From a checkpoint of a small transformer trained on Wikipedia.
Training: 93M tokens, 5986 steps.
Each number is 500 + 50 x the weight over its row's rms, rounded and kept within 0 to 999. Layers, rows and columns count from 0. Numbers have three digits each. The size before them is the row's rms in percent of the matrix's.

# layer 9 MLP down, 96x128, rms 0.395, rows 0-95, columns 64-127
104:468492510490485497539476546518586508455509430456532473527512449497475594443545539569477471419466570625440419541519516459521473537421485498596371447559519420444442494448516592509477549527537474
094:525512466482535388491487565547440499500485439474516509535578524487478495533477575606460457563480605446477489526446454540484558374537432428477443596537460473503468462541487476464444474523444558
106:623545520535427565366490536492565550550528453505567604554451494480561500533495493406538512544531405551602380488550393458540575530516472449526453503475488492515532549476535538522474479479504450
105:568526489512540513554497475539538539497389471580509516539569423492470441494577402504575463503534421487436471500478494554507572544453402478471562480500431437486531536442486515539552531533505526
104:445443541427525497530487494448506466521489485470570442504467492532505535455482566500551537521554530599532534498566454556495434475497393516449549631581470472524498426429405411525508433500355552
105:547598473520504418417580399556559479482492526519512533547521473447471376515476590495463496474517502512468458587506551450405555582528578457427451489492529463606507508506596544499575509473472518
105:493548553465503429458459408498530589607453490455516520419481485504560519489532525510544553467562503507466510537513424492509507526572472407570462525477606419479530593462525468547515605392541522
097:558531584458488495537596491446575454528498566432520463410558552525455490454518464539503490621487546471501452504493558524536585432494499582423464505561513541458492535548553493427600564495377514
097:448513504570595489417521527478629520564499465509508437536578513534465549461529507481568489447523610520479447490522509461512467391516563532478495520502462497595358454446381419404493573553524495
092:411478508462473495530566492487614496463525495594513475458534525493491484493507460562458455513640531378466526505425449500455419470487529517518546495541496473526490427513490664472522471437454531
088:503521568403401577458538517527456455468440450481436570595470457524497476463527465365563478444512524535463479511471492431456496566487538433643489416448517446451454519493481485532480436508474531
108:439461526606568498574428518499562455461409535606568419505507533486583556583454538523622498522515447481460580483516508569483563526486499425547524509481475433529504488456587489475460442535531481
097:500567463522509458483516540514573437595550540515507458526539555395438546546439518506527555563579498390521467507424457527409567468544507453532533478429496421531470551491534415560495382539534586
090:504548630466509545448525514521476537524433479503465532538516536517491427500509513553509488395551442493549549481506549586553511457512556555560574584546486556526548415570491513474565527516523619
105:487483456519458511509463480603496450492470477424616479469404485464573476494479375474523495524589569459535419541506426505549519513484527472595511522508535415505490524542498535535543560491540458
107:545566479494438486474512538432450484611591497488528503465453487596487510575486396525471408525472433550498459497452541434514626535528581534521471440501502435465440536452567515430487531440504425
176:452531418471494502563399452553470616537512483483468532513449506477553591519450535478578528468436471503508534433468445450498384577519543446532456475400389455555546452471526506465498566619443403
103:640469462495527499529550497482475569550419531453491536523473522557459585454564464460519609593592427510439523510456521392495570500508553418480521560500523490429517601423520576479505537426531493
100:533474470470537491466442413506380521447544482433474433532430357550505454375457524455501435556540466482574428544476479424457589538480472479497548430465476542590537540523509468488507418461462529
108:530469491532585449454527536497516494425539487521568494555452527517533467554495511570467553518418333466512494549533570499608447488431493417538472525526456440492540533531511516472533524464498441
097:529505457480422486538564506494490474541537546442510585381619488473460471499507535544540451529479398485540508481552459434479460526475418467544481438533514393534483571491520424495540496483495503
109:547444495494555530424473511499559485480533468432451518557521451507479477529561518519547409572565453503560513552513594458497464441533569458511548524431512416546451444521563587363516517492502437
098:538575549475478509509517539520478498501560446494501552482511494450585568548480522450454555487544487488516498561394471520410490492591497452508469417542507463521610535499469549562463588528526557
092:550536497605419447507500406546418533379411552403559541509472490470492483478478473502502501540475518485461523484373550538552467474539415384507500473513529504514515508446521435457462494544614521
097:578536530383408478422437553529505462489528531537537485578569510543477423479464517534469474514498527523461454443399467483530486560527524468521517508500479391566593514522663507495568554484496548
085:471531568437466551466496477485514528468502438564480565483538604452442466447520513458565486526481486565562534383634628548507602562457490489532442448532513545569553467480549544577455459507462508
087:441447510465546448528490523581520417489652451489472476503597431512513422487523437503537517536506480492481513613515532520497470552430384469566524499501498487545561453557524601500502524490489449
101:482469515465585492515513605476563470511437467513585498501532531519515416507533563519451589536499458433518594465565507498534542512506475489471530502588499404473488477536422509539476492519451461
093:515485571490495426490466520554565527527478499556505500478527456416450513462509520351523539583507615491549490471484440554545450428520450565537521535489473489531503490471442574465519578441599502
093:506463500447529445560540468484493595505452442480381481514452462598638515441593401570525618496521557503476523458555387552458435521554449498476452544480525488441460469531438494443434465535563532
100:537578603640513532419445477532522451514448543492520534493414433556545575639487460495446479548542502478550437526531564397561537453533477472518531519517551469546558493441447484524499552493508378
089:443513519457533455464451548501535522414423573499554524527373550465469531529518469518476480505602434465555444504548535410456603562540473523469509505395524455454459457554460538497414542444519502
088:526549564522465425530481573487632530450532570479543517576528465386512500495551443464478462511496581405489437412556575438564431496478435574510439500443479476562531472466519475500401554484439505
094:517488478520439507474539496458522468425518468379379513482431478489548482498447537480554454504597492646391489508609448516485621515524514533597492497490455453529487522518436552437482489558476537
102:490543486515478495504444519375503453536568516589469545448473539505534457532427506492495458498441557466532461554410387554560536597532501544542485371412503432482496556556549599493468488484573540
103:497476560501524512532472553547563419515526492523424502476580418560534503512620471526441479549472505477565505481529453482534484459561504504394528495495489440618522443524490477481597418513534561
096:429417433540524438448463610561565429483441530426464546548464523501413475578568479548499464487492512457567566493416494553505461458517498481486516474565497464500475585550448480527600537496483509
112:507525559523551496436586532429460519532541491568530541535504456582558524533499552476499433414535494481620554496565452599492557484555572579489556548450534460498576437493477551590487547473408517
089:544468503452550577532494507475424600482511494570496489469509450547465453542528420490570536428503490476566515479511461511629468584505402470523519532514535494496521451570518456508521456494401574
110:521406413511538538479447378414397489544389445528499502523563461587605460530507543458455423488436524463503537410458578462449502495451468505469517483480440600437523491533569567557553461434437468
100:496449441457491379533510421514507533583437502460456553521407619532611499521514594415510426542537458526514586481434458483543542529491528484436454570554491483439540392489528567454460483547499445
090:547474452482628414518430456444468625555452451523533508498548535458471481451502385388575417527497524508468545461540406425606585493477466470492416523474530519517453561451598478369513505499440562
088:493500498456533385417465414478413516470562567478515565531452544626564508481471444532481499431615519452521533447555532528463506498488512461571528590539479483586455585508491439508481423506538603
095:483392587484513572446429454516558469430511475491462480547582523488591388573432519416448515502442538489527546472462531528392493373512510505452572522540501509450550561518502489559501491557453500
086:458515428453493571554481539484470489534529541457522401518449381496520431514430374430610445456559496475352510513555523526472432560531428501518493561534493563417477580498479470455513462523502491
096:526512561563474513548479510531526477484420643420451525478523579476504460415517495470470415620516484442448456547475464488521520583525499562488556585455548498414438462548547525458477522470522482
098:465525533509481554403488457489543485527453493529511495475477512437502457422611465387440507476470467476493552511523443560527516514406620471574521435532514499507549403470524493514453469584493516
108:529437483632477500484357470462562460504404500500475489538505492580496550513489507448526528482584470457419525481513572364473544507467482480541482462401456416519365451511574538517479452536492517
095:457475411470485437555456507455598491461543594457481480473451390512560537454563479475475517537547421572555514466450467484518557487545606405485470550432517489554476529468552545495511491494438475
102:495453497494538608549592476532509542484445493514483466426445486490452518521432540539430524591458541545501499512548442519567593449388421524516465444409498483460519472500539494433466554455556412
113:635591577516542594605431538497559465503481405499475517600592499487498572576557515507511510555497477491450420500436529431557435559481445518532521444532547495500445469537513402485493602474530530
102:448493512510376451523533478503520497493480479473528525383539463530514513445467587573503429480501429579486497558490543454508445452530522546483571491540498530518441525459542456526612441483557528
101:487494526457579482524442523426553553504464578431564496569575480482511377513555516527466480436480511532586509466458530521592503563513499470500483601450481518485440570488485476466489545532504543
099:563465445525494508443497556360543503511527537498489548517481456478420498457506465469501542513523562520531484401447510420561408500451478460479406445533515524430557517503444585536431455521581468
088:458520589433475418515449504456453473505601520409579585571555525530514559494592469457560524484533539589592354549504415505529631440557497461458485493500544466551533536513467512429394445415484459
096:534501493423387503531449538474513448459484349546482527507557423494493572481481482537457543492511483514469473545544515488428577502528499551580610499489548494431438541516396532478539492502519505
091:492422507653512570569524540514464505481516479537454476486563595485536514506504433531611467444502503524428540546504463595520501514410581424493469471458454464512475514516543489456530527493498514
103:612519378505538451500580511430504435476604558557474571476419462517535483438509606483467490522539531532547495491499434509493521524517542505426521467430558594546487406505481558559491544469544441
090:527550584425424523494514457550550446463485505504523495489504402524561493498586479573530533532399520504443538505405465478455497592544458538503495446329424467563465505590480480600537537448583544
084:492595493460437466527435473597504544485520488542499564573552556491472550512391488544551339442515511565464466473502514449529484588518437443499494433541461536460432435526461492456450402508533482
093:465528518488472365424470499443460519464471517552485486511436552410640569486532581537538570532484436463490449485509500476481509495469507493494502519437522524494413474586540555397467553451486463
101:428537523481496507544441527643535512521481474474573475387534498519514512467445560465457453331475559494442439533530498456478505576536494479492496547522492505502521445606467517553446574500504543
102:486586565384504509425486401513528420432504533467541515582528552506529564504430415533490529465491425476613537491487483500450503511458528527528543521494551577545414390401507499541469429494414515
099:445485505497381389497573499473613522475510526479483513515449506494492477436499462481520509564489473573542399508572444524471507465549519370503500556474464560388548501490526475495478494444476461
110:506446572487546519554519467499496483512471420488550516482558571533467473523494561470499476502523537557505416612586425468496520495440496470537395470433500433550556548555521501525557533450520565
110:543581465495508562435465501485534525415574455550521463530407504432472468437523588554575499552466452572436465470574452493511467521514549582495444441537482446514412495549538393524519542496528580
099:545496480486502450514472495442421488498472549571528529515501496406489601424507482422525482512534454509513507494561486513430407428511505497516383539474407558467521486543420504455523504427460511
103:579550507501492433524557579549487477454488478535530444465441594595461451505511522537590496525428497531484493531474490525435485556503436475542524453543535476403419501488511552513534549455583530
093:538520511468480545498422570519506614438535598397448537451529490501638482499486559438457459575521508510529509484471533563533540528549497509424553557510511508505522613443460526499410563445366505
096:474413579476549447514523549412545448531535470546425610617448504494622431401514513478520588479488516520535502592536535553439522482461461516551586545518498539621460580533536526572486480538502392
110:447497478445466539502535457495555619606460456565517571472439535523445516389477527565466505534508521417464589513469461543497416545448563436470489589494465501484444491484514493557534539479551480
099:458530467508497507462536433570448540395526454496496395586528371454518511523448555474582545489516461475433529415535471475489589535533548508566375582435529603439499525538543505494471562454549474
111:508487506484528513508388411535571444507447559429529444547450557560522514492561554521566575469493581402617437482522532496528592564411497485454477497571488555480454490445580548561434536551542491
082:521438498511437480553533564433432458508563503516404600547529492525499512578555405468532392417611538393524575498462539505540568477479456435449463510489529515493463503476454487459458519456477486
099:409447484481493536474453602492561494539469512551527553504534484541533505509601554483428502481471493397496513516462555484462425436556460469540493605556553511502519424515507557416550486608496455
101:596449502528473469552445575536494467484535558418610510453473484536546385519476475533564480545620483408528502450454535552626509499580544566527519516490502544536569538428489533522501569491445530
104:564515465572503456489485575489565545483526410539534413524463479420527539533484466536506513523538463416488544586452536460522545470499538365463477391427498483470526543422496638519487502501469516
098:466483515603468499486466417464410498404441495599436426460494424549536484508484474482525560517489494448523547463452440529540514522546555469436622395506484533386510514507483513455513435491553494
101:533557478559536493526570466591509462493515580439573467570469487517452511551456560475492461541420465490512471473510535495569538531519573441552564484505489479529450432523520524539436515470524464
090:438532517510419532430518452524560455530600483542464596469529395496507541494445422543553406434424434452594573525509567469464555387538466499549529553541492526498599480526451548508483441480494508
097:488553498546494494495549470507443467542551581551533493580472491539611501499538511485530410401510574516499534512523484673454457507499460517496521480547502499528464433587405495422511394565438459
099:515543526488603524520501568452508545511445586513516382544466513457521443393487510519567558528570482571446521474497524524550490529393439547493432475566531515472591536470398504471486566463496502
113:574498463464573493528545541628526479428419430442540506490487460531626473457509507435515537536519571490479549499451525440516479521462529460527513444400496505503461561469476433416501517391523485
099:511550426508491476448477487484426479603456446512514469497406424559506530475474535520513576556481498512490504482526467445509437460446499569433425556451469405521563417540516584539531627534516602
096:386501532504446460495527509386525557519454410518443450521487460612607529468473552444488530455442518545424616456454396463446485401497539463530578585456522490465452547539451508521517504431508494
105:493507534529505477465575438561470524364475517425482574479561556439518512532496563496452458453447477478461496464401521464463465453412536566541487560562507512537467522439584510609517510512471488
091:519397519500496511538489559529522583436494469533556560506515551608568481417546470564594429441504465493432521549393534436432403492572548535496527500499489490453522489612407487540475485472518512
115:561457533485457563432507552576562485559557459474385446477481565502454573458495561608502511540454491504524556579509510489504531518429491539380505469538280538459513519505472465568576519452600462
089:518506592488557458574449481383495432509583339495513439504537506546472477570424503545515564480493544578502487440588478548477495541549525544543504443517513452503469523539513441429644451622359534
101:459422406442488582408435505564468534416409495546544497471517438500452422495492447545589393531448467521527524559457512520486471534440505525473525399447509552460459482508555410460598472567514478
102:481496525544524501564512486437452485379459565592550510565565565510516495406520507430528558500524441465591556542549462500552541485552599448460512446522440530434525568505541435467600475482471447
097:519391491480577520475471442523464494465512513519514465457426539485548490570426503486464607612490446477456439506471461523614493511492508541521453566549535471469533525496437499498555618516483419
094:485537444507460553509436431460407543494584485503578570479593510483647475493510555525482470456488446568495550465531543571551503576478503465480519497484436536527474465503446551577452464490498467
104:432469524600459559511531385401482507506499481493421478488467428510412510490492599495497502531502624543523559487502503512569500452497579449479485530537549531512562452526521464466518527456533649
107:398493469420476520512532501517536484461486496468610595540548507454563475568506468519494452537543501501462526508486535543577507551503525587491512511525460568530456503475486555491452457526601525
091:519507454485436629415483505444450499564498472542539551517567460573520565443467564413530533543459501499550489532454484518483638449559483446458474518623543545479492526525572523466470517516566417